config.toml
d_model = 384
vocab_size = 32000
norm = "rmsnorm"
norm_eps = 1e-06
positions = "rope"
rope_base = 10000.0
rope_fraction = 1.0
parallel_block = false
init_std_o = 0.0315
lr = 0.00984
warmup_steps = 200
decay_fraction = 1.0
decay_shape = "linear"
doc_mask = true
steps = 3840
Each number is 128 + 24 x the weight over its row's rms, rounded and kept within 0 to 255. Layers, rows and columns count from 0. Numbers have three digits each. The size before them is the row's rms in percent of the matrix's.

# layer 8 MLP down (transposed), 1536x384, rms 0.0363, rows 1464-1535, columns 256-319
106:162083133139151127160105125163111115105165144128112125126131128151095120142081118154088157124122161137144110132083102096106129099094117125120122110110183106126120114137136125101142159128121122
097:135056126125136129145157143076123120085095123124118113153137136139149176130101089115127178117135126148119142152065142100168124150131129082136132116174124123112126104148142125108097100175118124
104:149130114144119153122145162124153149070126132096103138139117147123118143144128106126114103122071127172138156154140152126107088117088156104112132073149155088122138139099144120109129116116111118
091:127145126117100121132127092144119102133068146151162116114155167116164122137092106125091155179105150105141129133109114150132130108086090182161112099128163127166124100138103151116158128121086141
097:113153110166177201143182157121164093119103123141073114180112084172171148134151146137146152161166111148115132135113132109125073157160120108096112167134143134095129120109125139123124107119140114
105:110172172132129122097143107134178129144166144115101104145120079162096128140129151140139103136110114071114104116116175147135118142125088182163119146097101171115114123136141124158142162099096106
100:077152095138128137110129043182111149124104097115108105111145120164108196119127100090139103124146151116179071165127130106150150137115149083133165102108136152133164137157131125130106122117151146
098:141080147126160139135130139099136093076120105094132126143155156147141100098128130092115133155120143147166160131134164137110143098161117085127108110129080154165102127152150106153122082122172138
100:142136134146102146144107122116102124131142095126137098110152124135163094116167139114100129178084123146105126106149147086114106113129139067111139090159106084154094130101124162155119124153173085
096:134175108103168110119095108104109167144145137167118116138182150132084143120105119119147076129121143143103135086136111153112113110078153145120132103117121150136123128135132169118101149111134130
092:148144112123154090143168061102176111141138154100142139106109068203187148099069139152153130141125137136163151139165136090138115136142138149145081138172124152125104219145115125108123099089106148
105:153146157168128089139110098074139119108099121153073091127150127222170134100135105133138123132157155149141115124133159120122118130104106129122109091129125161175145138116140126101123132132101109
106:161164121154146140132136104119151161122104134141095142126136162122095098081113124143143112145137180139151154133132150145169152147112129147100103125147112154122098118158159136178119144127131125
099:107130099149104164133131155164090133092191096092114140114124137134128122135157130066081129115057112151111129137089121144105114114099115143144128124118161169162154174097095093101184132115141117
107:113114124084137144100138093142114136116125101114139156128126108154122116153104113109134112161131058123087138127149114157143167145130099167104164140151150087135128120150103141129121102119138136
106:129126146131111114112107135124123053128128116106112126098118125116147155136142167117111140150098122098125169110132127146109075122090122160149093123155080133108091096128095139149170107139170129
097:090117146179135090156115140161103133136132140114115125083141157133139125099113135107113099163162122144150115140129120138147154128161166087132158159180135146132160108159141135134129106124163118
101:066108094128097124127170141105121148123127143160112123135116143149104114147097111155117150148105149106130130119131142152168107158139105162162146191085141149119112146104146151171164107150176109
100:089153114108097199123151108142099127163118130128130118136139151119129140141152113162122138136127117151156129124118095114168133100146147118114104146102124083173174133136098123126062175158137141
104:132151057111125129114103157136082131120096139109102146127137147088127155129118108170122147114120147112145148077134132094103123132156138145165085134133116139149090110119129132120108127131103126
101:109116137126120126146124136129130127155136139140147130148180154143167115164139124100118136149118134116106114148129134117141166142134130148099128173115135131155101172133153137110117110076155153
106:097142105040154170136145143147085140111115119086136125121136133085107135124138115130135127126127143136144115159140149126114141129170113131144121151121142128087147124125101141148147153080134091
099:122109182128055155095126104143090113117136129157067107080116162107065134123154113097129152138126105097125121115164131137104095125100131106183118121134113146117156158118134140115110126116155111
101:135125111150099145147086130141168109131109124171143099172120134166127095123113144120188128128137121134131140137090136118093107102152139099128163072136129136111123139097093117118148101164150106
100:119134102131166114124149119166106154145106088171152118101155120151106087091142105082143139148121168116143125156087111082109127182140138103161145122113127151129156153140120081121178146150134132
100:130138117124142130105137116113133098132111110153113090129099123109148123135092105150097104125161060084109134112121105143148145111122114154133133098125104092125153135099099119150149120139151134
093:137168134129100125079123141149128147154121119134157129107119111109154116087077107131129140168122140193120112107160120134103112139113140164098148080180130113097111107084085099135158145144133129
095:140109124101112135117066161132153126095122087111135137124106099102119102159133128138085120168159144102133120118112119144125133137145109159170107127120183129129128150148105154158117142106132079
100:124126134164116122140129148096160139156107117099149153135130098156129123133130142109121174116132101138133081148117081127124141096186083098139137159132157113092152146140148139136121085091096149
093:169151153110164108182165146164101145136122135114125134134158162139121118109110121120139143116142156121145125098127115129186117141087091132120158147126105156147134122108145105129130129155086133
100:124147140160170112127099137113149129159144116123144095121068156109110134126106131082155124147131165130123097106125103135111107159105122145106122159108135126115116149129144119145145154145071169
103:125142160095133107103115120142088140110074150113116100083113106139120162072155130182128148132137141118148115121136147115123106140099156141116128120107147102130140159109091131107106138100121139
112:146159136015128183170164121146122139131137128113088126132128157118144142153105116133146102167138129088135172122126095110133145111125163110080142139190144139136164157105103108165143137135147124
104:118134127120094117111138112098130144113118132157112112134097148134151135149126117116150138098111142157109165104109132127128079122136143112139158113159096150119115116152107101078134132098159120
098:125113127154111119105166157124167155138150131132114111170095095193150154144151146130142108153105136126118136113080156156144112117126129117137109133083134100127157130163105105099131131133131147
102:101166149129089115118105111153149100091187119142083140102148164132120090150102119154167136121107133143120105109112107159119164095090133126143102158101152162151137104149128151124110146132090144
091:124128073116101115153138142117131149082139171157092113155109138110159114117100126133121128116144124162126108175115112091137150123077131077081084124139146099121067141146118132116143139120119141
094:135142149114133141095116102135136112154146095105085156069120106136102115118129138129115094146153154135120100132114122093130154180142147120106113109120132106093091113177124165114121165138101120
105:108124075123089132144136120140163171108172137147117136109096124127145117158148159144101162148110162132139151151137172171158077134129137088119098116148119167143120104135118142103151066164136143
096:093148130127124152140175157141139164170151121136131165217106129108113125115094156119149164147146094122105115120144160123149097128139102155175140106147118112109132193101152134152132101126110135
103:108135107185130079153179123145184181135112151140181111109138115133171123139097153145175148094149152086109136134113139131116127123138120113140141142130121144126123163134130127124117115103085102
096:136129093129126154110146120122123156114099122159077140143092136102121197142146161127141113133122164129125156156185133113122086169104147120137129116124130124093122122126158124117077082077118143
094:121113159134091145146131121154146112176135158177145162153121128138153147179132122115122115149116134160141161123160132068095114111106111169157126125116143098121140121141156132127156145119154158
105:105087101085130145120121126124109141099130161141107117101091178152178155125087154195149112158136165108174093139150116161146140144112081126109151111115118122079139126130152117124101150149110131
106:156096135103104140121133166081144082137173144182124112144120131143157151106163118134119141086123150142105140114120138115135111122165117151098127162111082119109145137131146135120164189178129100
099:113150118140143103116099159136148128135151160157136107100121142098136126098136129121147125150089127107139096122161150153113111192128172126121118136089109146123150142126145104121093099097142133
100:141123135104107095148106103120129130127117162086128104123157140153167181145124084119102140081101123170144126129086119139161090125114117105112173170164160081153184128116106117137138190185138119
095:128148120128099107094176123116108072106113128147158125135140152168115118145150157119161138150112115101145135121089077138128136087138130113156117112136095126179151154134064124122122103136118132
103:145110119174139134120132138144079120136071139132125132106118091204079115121127084162151107099150129117118116081127116118138141097128108176144121104157133121175149103094143121158150116165094111
103:142150122124158130159143181130127072172122176138130144145120093127159145110117114139129081120107121126090121097099120123112123135117098127121132139108114106118096118151142092112107124153100137
101:104177105119083082101101135079133151149154100154130082113144151145136116126170131159128132100086106124107126108120111183133115147109123075128129115113129131108123109104100111123101153123200126
102:107137139114141137119113116110184153135117127128149150105132153153157103125140094137106132109131110122156168157128161116118124130094160112103101146112097112139107074151137128137081124106101167
099:107128071074111130143150077149126124092141146115120074148118133174149139108118132120102096113156088106127145145143140097164134117108159129162123137103113143129146121114124142144149109095110103
091:147101119126186120076103114092127119127136130095136099115115144116151164156114136126107162117128159111113159160135138104126125129163147106133169149121152105132132166089129114141083137151150157
106:124150129137121118176128155140106146138122112098113123153119121165151118092124152138122127108125135185114112113076065132144138143135150129157105167112148155134137178138134140118143138121155136
086:173102120071108135103123122165106140134127138129124113103148126125102155134081094147110150142136091100123126159135090131087127149164119135157121140114170141102151100155110080091120131158116143
096:137105120149165083116121130110106126164127155171161106134131131100124091098094107087080099111124148082109156115111123141147126133163111131127145104165111128142124109126104123144162142116142076
106:135129120118087125144186138142139118192089186146153135103098150107111181160137149134120186148130153131122164103103140117096103079131126124111145103134109101139154145145123171144134114148119126
101:116129139152133113132099147142117126116109132122148105098120118117154134128136124123130174124154151114086109145129097155113162128133140154124159144107107124146145124138103132139113073124146088
104:141160112180108144085107109136102136142132130086137121122130117121138151103112161161135142168111130122111132097130153117121124131149117139137158122099092111109170121085123101150089114175099108
102:108113130077133108105107129122169152137145136160098170113118122083167142146086140123160119121131182131156146136108129147141127106099140125098081148142143116138116125084141159154105106099124155
095:129137142145094140129104121146133147146143134113124142130179145135147089103124085116139131119126177129125112113132146171096173140142131122119114107110119126107110096154128129158120140092136159
102:103095104153163158099163109123117147127120139132140094090180106183111150151123125152110120151143126141079140100109163115112072159094124178166106136135101137134086155110133166121101090106162106
098:132134111137115159143088154133130117173125112151138137144117116148127134167137139115148124109121113131120135100157114166115135153148120110102124154145188142115147146106096106109131079159112165
094:113144142173117143177119165110109112119152104161102119125159173093093102159156141103097073150140153132128132126144137128118111124186160105127155084081105118132135145108151138118084126116154103
104:152115138173109142121116115117096167133122131113134104101125157115107135167120137139117141159109135125167125115151139095137160127122122121134157131091120089144140147105142100140123133165121149
103:112124111150107128092103165091111145109130137130149127173104138125164076140152170147142126087157131136132103158108136125137109154162177142108159126107147107101096144105140116124086140159109121
099:125113119134075114112171141142107125120141112153157101157105203114138126139124103168104146151100116148159122123137150134128160221116140166127141131164156107143120111115169128137155134123138136
097:079177119127137127133158096108123106131129137100168148146112154137126110083141124161141149109144113126156094116128083166132138101112091136130148137165132134136118149098128135167141120136111181
097:101081144155120106134146130150105122161127157166134140123179104149167128133106118112147135143092158145111114118132113141104145089097095156155153114133138108111140097135117142128126086101132119
108:134121103114125176123110118128144151124117174112146139192109142104128115100138161114117136158136120129145140142161091161094123133117122151122138170114134148154107130145126152185134160144151130
099:125118083159111160145134127097119153118101162111147117104135103124146174117128106171136124181138160079127125120134097150139125157104114160112134125138184084140128158113148132085117161147105093
# layer 8 MLP gate, 1536x384, rms 0.0364, rows 1465-1535, columns 256-319
102:094100093111129095142166151120096136098096133142105132122148124187120126121160134103139108101160075135152161174109132108141119137112096092119113109134098095137154137134137118149087124201099124
106:140138121132154084154141133108128122143149104095088136127151135091141127154119134131184108154083101078148137143111136123105105080102120120141157130132135135126116144101131139176137094142131090
090:132104124132150143131163143127153154134113126112115151162073109128137138150145122146160133074092100143129125142141110135116124134126163097098128092120118070114138168133068100120151143158123153
099:093168148105102150114134166100088148116078147107125125122121125119143115108198133112126118121142113086149154104117126125084117172122144117129127181127135096148136123120123138129120120109098124
107:117092120155164169131126085110120113108096098121131169110116174104094163122142157144142139100141149133146098109140133144142127142109126089098117139174155120120121138098158148129122129203148127
107:156156083088131165144161124127136135116147139121122123078110102162126169145096087164113107136136119161133132137143071144150111137140130111122127129096136130121192135173103117131143151112116124
098:091141155114152152102109131144116094106107149106112161181168119144154147161124089147133119133126140138140133173131111179127144121100112096120145118132134113126127123110146112110121092079116139
101:135187155147115151171126145166116118139153178157159130143113155125146085116193150129110108139103155119173155134130135112118129172135151113105135139147134158136149168184103118126111165125104132
093:127147135121116100117124125148137140112162102124120134134110180149073137107119128117114104131093133151167123139112148107088094114131140128146116120125127107134109156137127164065138123138163144
096:139091119140094123149118098118124126106042131130165100126153114139101124116132115115122152102129129098098130114181155144108112131139111111124099137150130161095133110155143110074143131151137142
094:132120156094075114134117118068123130134096127115116138139135190111094161134145129090137136116123088129153120153126129129070148138099152126126121099131117121134158107177108118163143138111101127
102:116154162135143111122139100138121155110103138132144109115128142137157107110135116133138166109133142144153125080137124051121144130125171136125095120123108135110153101161189143127083181101149125
102:145142166185137175163124102155116130130149160113144143128129139132141105166137144113113130103121142115117130151143103132136146104135144139119101091080129147137120136107110107111109112107083098
109:080172095130189098091081149124191118111096167123140150133106148067118148134132107185108148124114170149156147133104117135110075120135155098129114139128116157152082102116131125092142103161135134
104:112159180136118106136086161123143112139138093141137159134136110112136101105066153125101142119146120123124120127105159089159126143112180149124105136131097139078066121104085101135124135106100138
100:136143126104119095179096134138142162136093123123169117177117120151158158137107115158140090089130150116153134092125129145159155135168140108123119165128135108141122065152120090160115127130121142
093:115166083161141128163113127117137160124122101117105146135150151107132145094129128146155138153153129141107134156157094145140134105057127132124120151150096104138100161170130149076148180086064128
103:163153139165154129139161124115114104128135125113115157155175178141145180157154153136111087092102131143144147087121085135174117152130123159129132134117119109107144107101141144141158141111103142
108:106119134105145154150142103124101107121120152152084153132111134078160107147076136158133143124122088119134140130146123157118110148160166131107110117181174109109122108124134160112127126159169136
100:136125132101101178131125147159077159130117115147131155137149154085111106177126110121092138136140173122112129159119089151117150139137148124107139117160084116156085105107124128119138156080075145
103:108117102108111120117091128138104135138110112102139154131120120111151148119127166094106119139136160164105137156116164134097119060091173114120124114153130162149120152097144115095140091140128151
098:172125075078145123111092102190137148168110105134183127127160135135136162102098122117151116171098169128151125148105122136085162075128133136156140149123128128100136129139135115103115154138126155
097:126123185117092110118121145098096093088120073158151138117099145110162105181109128081127134129115116130088143107102121143139146129129177165149140137137114118119156164121132133133110186141109118
101:126132103142145104093131149144091162124127144100166126131165145134103109106112139089133121181135169132140166144144090078104131136149148134167140107133128171140134143154109099108149149141126127
105:133118104111129111113169108103126105113107111159150098154123141153126134095156110101141137095126126111138160121192149138136153169109067166171143134105096144092147102102106116134163151157156130
099:143142167101144125125104102189150141117097116141149170120153155116121117135119126135102159137110137123148154171140080131156116134174167153090137143125105133160108109097104119128166099149080131
098:139110141071122111091140162126072140153129113167123145164117155121189131080113122112152082157158128176134102099141149167138108131160120137141111145122135132141111135160136132137133088129131136
099:115135146093119179141141130134120140122135130148110146126109121124156152126150108124097108143135118149112131088137100115161122133171113154155095111082160147097135130117145131123109100103117157
099:159113128093119158093123138098123140114173159143120134108155124113129154133167152151082134179081140105127111144147148148079164165140134125133102108090102103139127153148131133150146141094175144
105:144139120163146123091106141145128073156137125138132156122098129131103128085127128086155107122119126141175092126115095136097117155148155143143105119163135147097145089183129118121160108146106166
097:096101122163104094128104158118116100130112192169115120055129116064120135126100118127146136108104152134088079085096124095137146128135091136079120100140119159157091136135139072100125070132126140
109:076144095110119120117103134185106128107123114142151120170101157148127130130135090146132115137089143143153094129141095148087140134161193119180156104112087130165130068131140146112150149136103147
103:111100167128145141103115186086170103137128144158100157145082129097090098109116138114102126164124158146123153141090106137152121126138145159161091146115076119108135138130175123112127125137157147
101:122138189126158148132111122129142110143113186117121128066130133093135102114104104108139152146146094133170136117069119133141104126134192106142104135114095132098158104187113081096128099146120129
100:126150117097113118125137141121112175130075188151168138115095138148130093134130108129135097062160118179142173157153126131120090164153161139072103109141115131077134109136178129106151200143141127
093:131149115134098102125091087099145105096120173133138148104159115122130136125127124130150170123132083130128086171140148105160141111149141134153153122103120093141117203161084175137119142102070127
094:142153104160127122148131097109175180148131062123151157156128141124121141185122133118138132109134149096131117124146188133135124166095111144120171143170162144146119099121110107077163097138128158
100:098135164126116143110104145122098133123097132123177125165119126116118126128153137060143121138162169104072116163127106137084105101118133099117151137077151140084143150137117125182120163090145121
092:111155101126119132125131109102108130135106110147129120135144112124194129142117128125110122161138146161127097117131136144116150115118148062134096168161092159099117143115140147103107096157136153
097:131150174107125089138120102090114135145140100158091113121118145118150115112132145062099137163121057150158144143142097176108126131113133123139119110151125124118138111090119124112133157096142141
105:145137150142115095146121144135129121169168118133192148119152136151129101110110108090131132145105097148087097092077138150149149075161128135162131111119117093153088132123082139110145161135142105
096:116126156116104139151114115142120106100102134159095130122141075142136138134171146098153078088158168112158158121117144135115162099123132138173068124136096115137120121112129107137111121122110144
104:134164107117158139108136144097098124146146118165156138128168119122121105158130143071150128051174106126097097131100123121054117153118146128121134140109144137143169155105149137142158162083128117
106:113114094154105121139098099124118142148114108156125155155113131149129131129130114131127131082169102106131130097122143138160082142104087134133119102166078141108122108125136130140178131151139119
101:135153149114130127138165122173160122134100144127127117127111184114102101089142131167113123167152122124092106142170144135144113130108155154140153096149121144139107128180098102114104091120125133
096:092104134132114133135087093149184144136130153186142160136092090135104135082132115147071101092153151146112133145148117166125149156124126106150177149124109107134151117106113147141110143122072168
100:144087123156080079153102091137120147107109118106118150131137110109121139114101125110135127160088143129128131140073151148116128111164100097204097147106133165111117156126175125109104113104104137
102:115169114125123137119121162131092124162161119167139151120106095182136115170138119125159119145133144150121111097058077162076081103119138098139109164138106106120122139180138108184135121145072120
099:090140123166122091152129188106078086118091121139137153127094139137138148112061074158160069129121096115135123141166124130146125163115119122128143125103143156126125115158147091112113153140131097
096:161140183119124175135097128101124151142103130156117125104105100117156133104103152177153067118119100146099117147152170115138151155121090079144150139107130121117125114187125157125098107136115173
102:126152089125115140165129147134159157131161127173094076174125114156154124135120107146094101116104133155138103124133097113142157144122138114155143128148092133137127131160077140105141131149108178
107:115107105135103093088115141101121138138124093154158146111142156043136153091150132102162163113111121111128124157080144079159137094147152083151147155120166078162111146133121129109178101155117140
089:141152117101178145087117112121156096136143098074135114150130158150116104105136149115147132092110111123152101124134136126084167167119169140110128143139157107144133135133104135146144154117111135
109:130160107105122107113128101134117143143128128114126143154117103112108112087174153118140118111128090140136074107118123126159122095137135125143113118153121143132107121155096087099138136106176120
092:171145141087080151126140132143127107136160139153116076111139153120129144145081141128114157160121084135151146146104114130101148127166152129112148155098154155092126135154125108112110118143135149
100:127125097151102169144125153131097141130147168123183115149090143097090118082120170073116102134127132102147105110099093107123177099147151159166139111197112091117116121160158137198134104137148184
107:136139132106135103143139094123167115119157162143109153154141117150123102127150134152129116147135107114141136083138128181140098141106166120167101120138143104104145139175134106152133121101112151
101:132119126117099098107106130125159083123110128081131094143132127104138141176123157107155153146133111117130120140093127140171088110144104145126131148142115147153092105117122121080126115139143089
101:137123132179135145093139129113115096137171138101122138118149096142094157117137143176102116113125150137140174141098131177147097117152106110132134121108135126102186145081105084165108072131120124
099:137130139134134168109167152142117082134136158135113123101160160122100137107133077099114072128144164114110091113131110131152134107150099144142127154127126110110135145161120106082157105171115110
100:137151106141130066169140134159076147155105158160116149146096133159134116149101158111142128099110152124117154138138129127135163102115119143107137102122102132133147102122111176139120114137118122
103:110154141154111095123132126071124156141176169142114108123123152140116085098146141098135178108114075134138152148124143066145145114151112125119125150104094129141125075109126168106138122163125165
101:135108167143080132097116105127137180138150161125103154121111142155138151121124132139101139132187154139149117126160104135117144112096124142154131159118163118098121135142149135141070164136119135
094:150117111139110097105131140125142129147166095123093154150103142116140145094091096151190141085123073125128142128111118164142128112160100127178099137105105121112097099125132147125125159143157145
104:145107143095141132112124124144104126127176130085099115155119178146118113152171156149098107097108143117130152114121158105103142160157106103129128119131115154115114167095075130120141129116105140
099:133109149152117113095116120111095116123098108142118171152107102115109118165158112148153154124110092116122097131100147146156141119142143081126099132126114132119117131116097178157150164122135128
099:129124113143112109153132116124100138133123085152126144159132136113124096079132119104099111148135102148113116104164141105139111121116166161125113169137109135150150073159139134104064104133127120
101:155104102090145065111150098096142107138120121100166144156148154141137088129118152132152142109143119111133141119112112110145141101161090136137168117141137168124133124144133110129108119130097166
096:156167145144142102144090109122101120076104106095149106111122136085111146127144086130140160122082118109121141189125129120179175091192144142124147135081130087144114132087097096124146121135126164
103:119083127129151135125127107118138146097099151142118141128107123108125189134083136170144092133152180148078102114106144136108130156130118135138086126148145179126127129141126136143120133151143070
099:112133125147118123155173191097138122129162208146125150152121116120151132156125130133105137128137108122148092121134115149099125132162062099123126087154142141107141131094138138123098135133048119
# layer 8 MLP up, 1536x384, rms 0.0363, rows 1465-1535, columns 256-319
092:108146118137126110120128117145106125132109133100093144145126167139128099139127107168107091142142131135141126146137152157085101142156103119137201121133138156150103132083078129142108147101095124
104:143156076158084144090167152135122144123112138166154146149129144126105163144130105137125098110132134161093155146142087107095125153103129133108104144092172082170134099089137121121128150114113130
093:111133125132165107179117124134156064134126112104114129151164135118095112145118138135137131103138114094153135117112149141149083164095148108101132100129148130115183151117135112102115071165117106
099:109150097150073075108138110103137157120172117139149150083115126100104076132140129117136153144085119138106144113164106172094111110103151068155149111096136116149128135167135118161128111171141142
103:162105149123148102114116096127167118096132131092135097153104099155150136138140122141166126158103146119155088123138123105129103106118138166164123180198091105124095119146119142143146169163117122
102:117158103117128097115144128124101101129141165140080133083130180112115149161179138137121095080124111139122091135110140100133173148142120160168129087158104141188124149119112173106111137131118154
092:143126149111115140111167087129142096099154152123109131132156094104085134102145154127136137086153168118145144115138126130115117136122182147147111142130127112148140165116143137145110150131121113
104:138140145120108149126148162119150065136102097118110120105120104134132127137094104097123145156154092141091083101107138142091120110133107119163130086171086100125133118104104099144141125158117115
096:140134131090108156122100159131140133130116098125137133133102117129185123146111129121152163111112127151114101130132120106135107138146102107071135121142115081152113151120112103128129168103134150
091:141153131129114171142137108157080121151114108092161090116115154095160121121121093110138123093163093145141111115107126174138112148107122143131177102135093136124125133184164141148159112147124111
102:128103133149141142170134148128102134133161147119105119127110122184137136152091158164141144126125164118146136122144117168110104133089159134122063123108109141150158150105165108061135097084104144
106:132185130164118108117095149146133114140080094097119095102128085101139143170092104106147120156122123097146125164111131135128091128128129146172123148116134091112120115098103123116126129122127124
101:091128117119148082107122160107105115114151145112116153113150126133103130139120136140148093169135100122156138113141150098113156166122099113103106156108108113087121133128167129122102140140087128
105:104133159153146132130131126078151080117137109125105155142097103116163129162134117139170099134164147108170145148136139134121120119097108148116143123169117137172120119174082125135145121142097119
099:124123139126101122086123180115148147164135123113133129147128140098129119143121150127122113098114151143128106151148116142109129070109144168127124137143094163118073124107081125151136097105125101
098:112114118182116156104139172105093130143134097108114159171121120157116122132194160135158174127153130149097126164127114121122148097151093130124129152152122119130122112144097099095117139155141104
100:103120108127129144188141066180165159122137095131144119123125169113157135109096083129165105169139123110165100122130126142169103091117120143169110133109088144123107131109097138101163167115138092
101:118154118138087172118119138115143115128144115157136112106122114135126114122122076136111120164126115136122145120176094159161143061129140131105116132165155105164157167132107118094073132115132114
107:171101113136152123109120129123130135117130119154093144158149132170104108140085129144167141164127150152145097140130178134127093090125154111148156145106111124090145115135117123117110120071171127
097:130166128157155157177107079139123108115142123174161128122077143112086160138114121141153150139120166123137131069131116153106151133126111161196099132129133096091141100118156129128156151103138088
107:149148116115134146156160151166086155100117153138118134097122131109094116134158087165115159155078137121134121120161095128100142116132110127100135149117134139104152125111117139189123155099109122
097:119105116140178142121111113156166123104109111112170174155113123120136090137161136108110138141148159124142093141167108122151185111131121102105120143113133131108175163142157117075091121161154093
100:116109143169096130108141126136162076099126166128087122146148106120146115152096133136130125103128106124127186111065105128155136140144145136112173143146101122129155149089133139108105097161113090
097:112111150110151089142111116135128139138101113132086128109108130095136168136176144134128106107114151140114153163154161123127157139115181142114121144083132074141173133138080105127149165124093145
100:160138157111106095053123070120124125140156135090157098091166115124132145121117149162140130113173136141106114116110148132112142129121145148125122157161158118126099124181124143106134104164093128
096:150158095160186113138119109149096144174120167117111128143127125145168158161148119127100138090159093124110143113148105072118104137151119096120091173124117105141131083116157163139106116100116159
095:143151115095105129160157053111122116135121083100136112158142147096144135137111140090105094128141136121135115167156149138137117129114122189125169110117169126133091106128142108129091138124150087
101:127160165107168121137091109145122153154154080093121123158139143084153160147126139089132141131096117105117123106140095142137120137117134106085175130090123140103131135144151131146101107116131126
094:161078120091097137086151104067129113108124068088142105095114129147117131102107141121091159152164114098156145160136078141099117126113128112142089124095110079140108127154099156125140118099093149
103:196151102147098131131109129113131092149154150159144162189137126129149094140146133173105135146122085148143109146110109128144089111151136117123152118084131151136119107161132180131123152082131113
106:134133127157136146112094137100083141085084170129126148109130143125140150043189135136151123143114145110178122115121114122131100146140174157134127109102119157109060202134113114107154126137143129
111:095095107134132125183154143125076148129131134110103128125135148135098110137114111126139149182180113121117145114115101129122135128150107118131136137168128133125113154102097118130132152156185145
104:108155075079096116109095145084152146108148120130154130134126131095166124188166099126131117150143130147124119138170166140121115116127111155116107117165083171150160101154107099086139154114101128
097:144135173139128074074125131142138129136121093117147104140137132120157182090124126130129106142120111146168190141105096096118114097137084116156167147176124131130114123127116114132107127149132144
100:124180135114108178121122127102136101118167151138109174115136146159124115110107107145127164100113136105091173125138095146133164121157134156153084166137148166124168123141108122109136153152103118
094:134095161143107156120159103137107106172103065122127117140099132113113112125162128109149094127083146129108137067082110156141137130113094108159131111163144134115135122150161133140081123118158117
089:103118101141142139095037201149145150127094137138107109158133115126112134128112140126099155150096170142131130117121132151141121159114135113106130102142177139130121142133110114121146104113090123
098:118109122157091150161145121141143138084136136139119135117138112154136113138141132141093123100114111097156129169128172103104137130106131079106110075155152139104114123129126142111154102162142147
095:148126150122114116132128163134138141147137152114108129109137113148092124152148123137086141137119100109124098107108135150153080135089127187123169090115139154162102132095108112166127160107107108
096:133112132129121101166093145118166120141120159110160149116138102129124133108094092178160129078200121118102111081135112079142130136140079130134112114133156157135106145090112137146171133094101090
097:150154141135132124113120134124136144172168147155154108134156126154134068117117113074157109118128090135137167141086172124129142082167120136130136127092122117165112139129110158119150152138131108
089:134121085103177162145159144085136078122078113108127064103097114132080134151119146128123148131135123157151165112126103133165152129156158121146111109128098082160113129117130153141111133143102097
106:119092114122122116142147127091111135121137095144111142106160137140133155153128166103132149111121164117164153170152094119148132120162161131107162147157143128145109118146113142149120139110132134
103:195122126123106118138128124091162137126145135100143107135103111124148172086132157133117112098114096186087110148170120135122156123128152124165146126109129167159130175161144098133128115093151136
098:139127164139139104154131124112130149135131144121150153125084124134102157136123077132124131149136110154170093104102143144079107125125135136154106117120135090119109154138107100140130148095132080
097:130110116132116105151112160098129122155104164113087159087130116100109151118136132132119120090109161146155131103129128122136098121138114148131110125154142166156185099167102112126108173154153109
104:113144122123098168097129136129116152110129126091106171136109133131123108129118135119119128136133122136221140139125138138123120160088141144150168122144142111178158170128117102119099101134105130
101:117126170163151092138118088096122071068125103133151104138152163124102125161137147103138106138148113109142151108163135091123176088126103162151120136114149120156154104105147106116149146122135154
101:164127108139158158154123157124103121123111128147116126138071130157131104150137139116134080118118154079089080161120125105144131168119120134180099117074119145116107113124136119109149099127091108
098:145114110134112166136112191105143133166125119100128095097137143142129119109128129108116155128089122116135119156130165142145101138128085108079135160124129167111134144109114113158143128115163152
101:159130138163138153082114111113149131136119130099121154117135164133120123124095151100154115126085134104146150119128152134078131149156130137103087103101146104133116149146164116127123117112133086
105:145108129141123107170106139158150119138127153149102084109138069132160136135102107137143132137134141129117089169128139114130102102133152101159121141137136111124106152084136133088139123135111127
093:174142146167142160167130159094118114117106129122128128098099145112119134143126166126133136128131096107119173127099147182149105124114126136137176113112137122105107110090145166113154126108097110
101:102109108148142133119136077101118124138148122087165135135130159111150136118129139090147131122127170161149157144131126152124117158101157107135097191114120126135129157115128137138119137140166133
092:112167082153097105134149100115159149140133135114124108139116159123135116110169168106163104109135159173155081154138116116138124114124135098123181165136139101133130166118142144152129123151113100
097:121147109151148133156105139089133089102122133110125154122089093149133127147117105141129157155182107153145107131151161142153143084143118120132105141112142116135120109125121123156130128138108107
104:169124113171118140084150127123086110158119097083116120112105136138138179124112135156121146120141147151153127146142074056095132114115132144163135130118095131200120146145121128068107153177141086
098:119085134128109094126107142100144124110135125131133184160086127107142129105121146192101110116121132113171158127135139118146136138096136134119129150136123164084097156141154160103149115119144137
101:138112123148118131104148160173110093106121133138151123106128147118127162121127139136129114169115109107141156154113087149139105151145116081095123198120130142114149158140128092119126106112104156
100:085098116126115111126127119101140123107159080167106179141172107115164139127111144109120110086105140071189160063127104150152121094152116112065133154098154170115109138095118120145151111119127116
102:146164097127117139140096090113102137126140114114131100113169186116140145113170140111127140111152095104092149080144120112174125168117103111116097112126145131079102140150157085129142126135155158
102:112135130154113127122195154137154126126138112160055131134150124135173135127136124091139167121101102147134149119126131133130118094116120118125147129143086142180091121128138112110111119152121093
098:105135132146131129134129106100140111137118176126143130119153126085089150112098075131128171116149120119106125129110131149123104109159149142162140176147195139090129153099096067132162144145139049
095:137152144139173131107119108106137135148069150114139119127100106106151139100131115171143188138152082141109105121112138122152157084115118107138099141088140122155125105160071130132144101115093106
107:148130139152123155108106131096121141143127158125172141135128150115078105137117094131108151080143072128151171119143112104139182128111145126140131089125142117107151154101199176134098137135108120
100:138109104116141138150075107117131154139120151123106170115143130146116102112147102144087136117134098135117127161110126144184168140135096131111146130126149149155132108129115110109157171077132097
098:113095120134153156135154111115184162140109130108110115141140134133114158143170115146145109111094137119143162147177129129106134099101132122106135116113127121114131163081149165132140125166150109
092:125138176123116121156097151141129120106092148138114101131131127133144110155095127092079126135116153145163137092138132119098144124136146161154088153132099124133136166161169116119096143096154088
096:131100160149141101115090108141152111102126115113170111116121152124164114113142149149134088086162142136167117138133131136148136106149136097093116111149147129156136176124122099095118135159151131
103:164103155138118163106141101104122098099121144163092130116130129162113115175140157125094148128105119095138128156133149115125130136157122137114147143131102106129120165142144123178133106124179125
100:139116131137133127099119138127177118149162115132162156133118141129098109123144091106167129100150107098147115083101123124126125136160178103090167130084103118131141114191134125117131127108160137